{"n_layer": 14, "d_model": 512, "n_head": 8, "n_kv_head": 2, "head_dim": 64, "d_mlp": 2048, "vocab_size": 18049, "activation": "swiglu", "norm": "rmsnorm", "norm_place": "pre", "norm_eps": 1e-05, "positions": "rope", "rope_base": 500000.0, "rope_fraction": 1.0, "qk_norm": true, "attn_scale": 0.125, "bias": "none", "tie_embeddings": false, "parallel_block": false, "init": "orth", "init_std_qkv": 0.0178, "init_std_o": 0.00336, "init_std_up": 0.0178, "init_std_down": 0.00168, "optimizer": "muon", "lr": 0.0102, "lr_mult_o": 2.0, "beta1": 0.95, "lr_head": 0.00861, "warmup_steps": 0, "schedule": "wsd", "decay_fraction": 0.768, "decay_shape": "linear", "final_lr_fraction": 0.0, "batch_tokens": 65536, "seq_len": 512, "doc_mask": true, "train_tokens": 745900000, "steps": 11382, "dataset": "wikipedia_en"}
Each number is 128 + 32 x the weight over its row's rms, rounded and kept within 0 to 255. Layers, rows and columns count from 0. Numbers have three digits each. The size before them is the row's rms in percent of the matrix's.

# layer 6 MLP up, 2048x512, rms 0.163, rows 662-665, columns 0-255
098:157129155092087140106163161146096140192112139147040170132161126176096163070146173115118147137113157166114122160131158071160142115178120121160151069148126126141113147150116163213093141155184181113077179137142086112140116139144130160148154148114149069142164066190142129108077156094054187195123148188074070158132077168129201167124124104118147142084130113140113113108105113174094133124159102147126140182086152080170127042058152119080118124153130085145122099101100095094149152108172152189158084115140133079071074100156144158126133146109112141124154085171147119157140117095179114079107113124142176164142128173094106098146138072098095115121108149117112138141136131099206087108101154107076133085149132092072169127103075166128142107157162088101184116090150092152120096081163109
092:082151125180086136097160138131088150171194114137130095114168148139128111132139062125128145150127137137083149147170202108117134127168140141130079207193153111132169131106076155092153138125190106170096109154143164103126149176114114186152115179109100123097092118147138093116114131127089158092157143145095165094137116135120080113114087172146162153102101164138152109094150140135126094157158114110199148144143187149153156123082094109104164118199202168134121113138133066096139186135109134085098102104098129199091195110118149147149120186127161048132144164073162118136158172139120131147206123157158192120052127149150050134068093139159140143124078125113172137130045170198141148126147083175182137117114170141081136198090115196112088172159160079158137136127131094155126079152092144
091:111097130129116109126134117161102191203125098143085110142162125129091144161150177133142104161114172108148167114147104158115130171086103082096151161118112083142147110048136141095131178095119129091118098091120131107142143077130091106168097149112160140064135141091124122069082170163174148135100118087118129103108130110110080115118102150092125085122121110137136158138114134156102079115117080218154103105148112184088114097152135198110130177057185159088137153116134132071116120131136143134135138064156164126056150102135106114092172110111143143111192137115200157106108110157157080129122149198118166088191122117173184154167126149202122086150120123148107080085141167151108140115110105138157072142150144111175062188151108155129123173187104116198115115169174151101110152148144104
112:145150147153097131132154150173124142151124110122145166156102138128064115164115125171149106059140191143156082166151096151086090093101098135152204123133117083083130121119142084125139125134135159183092118138134092124103121176080136171103129094148080115115103145114078113098154131125140148127212160110136132082162145142114187081174159155198098157141165096094119143203123104097088158121134130136177120122157125113093171150172134089130123177109078104133119114110100120136130203096099082110200197126102115112153123163132140093147118036145186113108088124129089138123128151141134154130138121171125138122125059173134113141137097151169144097050076147113184057146101144078141106159146181169134101129145123045170143138124108112180079066160155075128113111098100152146143164184146115
# layer 6 MLP down (transposed), 2048x512, rms 0.079, rows 662-665, columns 0-255
099:114161161093113148075127155137145152106091175139093106129110185087103162169141162126126122122055095111129163150148119145154115108143139134111101097158061139142113170132120122151160109117179135181149131130071115111114142142122106168132155168096109097096109095154158133098084134119081125085187163119132160185159081170188143178102117104144179132102107117133120167132148102102128113124180173194134132112109119143091114102154147116148185068156117143163159136127151128093087146116120071182192120147138104126107094081130123118089119093104150138166126139136156099137074137140172073138066089132077162072154133071144084064190156167158126076113182139109113128176111137137094200168150128146120116082179145123132112119139146171085116105133214114158106131115167113150109121109152107
085:129076188086127120152079101114082116177079148157167124116156204137078090109093138133138110119122131114171148157159146167131151108100086121069106106096125132128138165113216115112173144142179183164166080150129088127159093131107130105128133140097092131136100164167092090140123152122127191116126112125109112143078070079157086171163158140113074078095075100112096125108144126149151094081178148150097144087154142133108101144175073117124134171142140130124092144180146108142119146117098137080172159101080167102140121066113165097138106111089145093129190146120072170091064102094141132107128095103104068096149134152141075108129139098097138143111111208109103079146127130092109108149093087121111160121186162124151112114189104138113133155115154074135131110070140149099121198185150212
090:115171100088082124147191100100154126122155165113144155162149140160092108163106119080152144125076153156082143213178137074120148090110186149154112138096076159128135117150109137130101128130099144131084100152122120110093151123081121117157149124106171135143149120069155117134147132150206142071094138070147139091131130102140133107119103114093144086103102131127110120070161082167105088187136071115165144081163130141085089105055136158081179114093072180105185095130113165107184116125115141146153115132133110110116155098117119113058170163137135131141154160172119149086143204119107147115123202166114204135183118112168124121113144117097103158150132144098159135108107081107133226102141173124116093154137115150161149132067097117100107147120133129152121089175161116116106166134132190
107:129123111129121085176128101166076075125129117123168185129110090144126136137155124141104181195136147142140093165150111127101115151078101115125180113101087157151113148162061037063138034070100134156170125087129109132136122114160200190110071117153141139145104187101157134121126194146157152083146110132092099112109176126119142148104127102165113137084165214156170138119171074142126099100093156158079173151180145130120177132109129047151112070144138071109162125106168112160190166135146143093182138121108095141120099192105086124124089126116136121122152133109134121186116136192105070140164167148159138162131155185148109190193121111167110115119051146145133134129137159122066140104157154094163125155136159149117203132115120079159078131210125100129063130175122087153111120170109058
# layer 6 MLP gate, 2048x512, rms 0.156, rows 663-665, columns 0-255
086:150125135191110143155123133110175099104152118127093125135170148084148116078168110136135141123159115126081129107108179144124146076156157153139165122091146134104139117109155110186157160126177166159108102150158131146156142117099177127167172125135149131086215135117141182115085164166133119120173161088130062133122201124170138178083171116108144097109180083132134133149092150146164161170086142123129117155130137117131178145107127198125143155157135127128157126165116177121161092129141102215206143158190142115095075136123137142125119102126062161155067089116113069226148163130171056159068099191123094137107096112128120132156157108127053110153129093061135137143163117169168106138152095148073170137107139124131102125152126138078086106099103150156140113196129049113112154104089174
089:096118071160064136112174131103082146103108121167098141129181150141084157155107155119081180116164131142109161134145170138114086114153086132138185158186106130172146144118125079115149150121160083092163080154144149134155094117090111118131092173139137139110092170116211158155137195167132153144166137107161143075099163168100097105105072119129148007143057099117142180109110093135121076115122109156130120132134143160116148145102140150081147149093113073126088180199092117137078122097115108123169109104096113128162151167105121119104156111076132160085173117111190129137123129137108142157103140170162085074152154102151137104205173152154146114107124101149114058094122161199112158154088146187062094182074126157165111148146101149178107099153117146104180083164136103129192180139163143
112:162181121133132103124116117174117166098146109137127061122102119112151157112089157146102132163149105083130082073139144133158163104115159095127146090141164131157132111096184093166089183154119137152166181097203168188116117075190134063100145121120157147115128140143105115168140142129172096122112088155125117108171084111085166191151156079088126088115158061207087091142116213121138108133168136144168105191146096166153144114085102139175124079116113157107116146133197109173115140110180143117184159127118063098109074105192127142155130162120119111079086097126173192132121167147166123157081070135113114148134150132145136132136122134160147118149121115147206090153116164168125151085091147142065115173127163172144175154146113108107139128179084133205087099168192089126103137119115155